{
  "n_layer": 14,
  "d_model": 256,
  "n_head": 8,
  "n_kv_head": 8,
  "head_dim": 32,
  "d_mlp": 1024,
  "vocab_size": 8192,
  "activation": "gelu",
  "norm": "layernorm",
  "norm_place": "pre",
  "norm_eps": 1e-05,
  "positions": "rope",
  "rope_base": 10000.0,
  "rope_fraction": 0.25,
  "qk_norm": false,
  "attn_scale": 0.177,
  "bias": "none",
  "tie_embeddings": false,
  "parallel_block": false,
  "init": "normal",
  "init_std_qkv": 0.0248,
  "init_std_o": 0.0248,
  "init_std_up": 0.0248,
  "init_std_down": 0.0,
  "optimizer": "adamw",
  "lr": 0.00142,
  "beta1": 0.9,
  "beta2": 0.95,
  "weight_decay": 0.093,
  "lr_head": 0.00639,
  "grad_clip": 2.0,
  "warmup_steps": 463,
  "schedule": "cos",
  "final_lr_fraction": 0.0,
  "batch_tokens": 32768,
  "seq_len": 512,
  "doc_mask": false,
  "train_tokens": 230300000,
  "steps": 7029,
  "dataset": "wikipedia_en"
}
Each number is 200 + 20 x the weight over its row's rms, rounded and kept within 0 to 999. Layers, rows and columns count from 0. The size before them is the row's rms in percent of the matrix's.

# layer 6 MLP down, 256x1024, rms 0.0617, rows 243-255, columns 448-511
101,197,202,209,191,198,200,236,206,188,164,228,188,189,210,212,203,228,212,167,212,219,225,166,227,203,189,219,214,182,206,216,212,191,177,214,192,224,191,195,217,205,199,206,225,177,200,229,212,238,211,211,231,183,200,222,207,219,217,214,210,201,197,173,208
103,191,196,173,197,186,207,216,221,175,234,169,188,172,191,186,223,185,192,221,192,179,231,155,197,184,208,167,162,225,220,191,183,206,193,215,190,192,213,209,212,178,196,181,219,200,202,185,182,191,202,176,189,185,196,181,191,173,222,201,185,187,191,212,218
102,206,208,192,197,175,221,211,205,220,213,170,201,180,192,224,197,170,180,204,186,189,199,198,168,187,211,174,204,183,195,201,181,202,241,200,193,235,176,191,150,190,178,227,205,185,230,185,181,217,199,216,199,197,195,182,172,198,230,210,216,228,194,184,234
094,188,227,186,199,177,203,175,181,238,227,215,229,198,194,235,208,188,186,227,221,222,195,210,219,210,207,172,227,209,214,205,180,166,208,202,182,179,206,212,220,200,205,184,169,208,236,160,185,194,189,176,192,205,205,213,214,195,176,201,189,240,203,228,183
103,212,188,150,177,217,233,204,193,217,192,161,167,211,170,186,229,199,224,189,202,194,197,217,216,222,194,248,188,214,223,175,192,209,206,201,192,185,210,202,183,192,227,215,206,225,187,217,199,211,208,194,228,205,219,238,181,188,215,216,157,196,219,215,187
101,205,228,170,204,182,215,203,206,187,170,208,199,200,213,209,205,194,188,188,216,211,245,192,215,196,196,216,186,180,224,212,196,205,200,207,165,253,179,176,183,244,204,188,207,189,214,217,186,215,179,190,188,194,206,159,202,171,234,192,199,224,193,203,228
098,198,210,208,202,207,180,208,190,189,235,214,193,204,182,207,193,236,207,213,216,176,205,206,207,211,182,204,191,197,196,195,171,179,194,204,223,183,164,191,201,188,218,209,205,193,162,211,217,222,214,178,243,178,181,227,167,197,199,194,153,172,184,189,219
099,215,211,194,189,212,238,202,231,215,222,220,220,192,194,172,233,194,175,190,208,215,140,187,227,191,217,229,183,220,223,205,205,185,118,248,208,181,197,223,200,210,211,222,228,220,207,187,217,184,185,204,156,195,188,169,164,224,189,208,148,180,214,189,201
094,176,238,203,190,219,178,181,203,179,203,229,196,191,208,156,207,179,193,178,164,182,232,209,207,181,233,194,194,165,180,212,185,232,220,216,167,240,185,182,226,222,197,226,185,191,200,214,190,220,233,200,189,213,184,161,209,188,189,213,212,224,181,206,211
102,166,196,217,223,211,186,190,231,199,187,197,193,204,250,232,192,218,198,216,200,189,185,183,207,194,208,201,228,183,215,224,236,227,199,229,224,211,204,192,192,197,181,203,170,188,190,210,203,192,222,216,185,183,183,184,210,194,172,215,158,209,220,204,171
104,188,195,202,227,211,203,176,201,195,199,216,221,183,214,185,219,179,207,191,213,189,152,180,186,224,165,200,181,212,232,161,196,194,222,160,195,203,215,190,207,222,181,198,215,197,192,225,161,188,237,196,223,173,185,198,196,162,200,202,210,209,192,190,192
102,223,190,199,236,232,226,193,211,226,205,207,214,230,178,232,196,201,204,237,207,215,216,237,218,185,218,175,176,176,212,204,166,200,208,235,218,213,210,205,226,184,215,178,214,181,198,222,164,205,195,200,212,173,172,227,179,180,223,226,194,171,202,185,184
098,206,211,218,179,192,179,196,227,167,254,225,196,173,182,146,172,177,205,185,213,185,238,214,199,187,212,197,202,171,213,211,204,197,206,206,200,207,194,189,238,212,196,208,199,180,199,172,193,168,181,184,185,186,190,175,220,194,195,190,238,237,206,218,207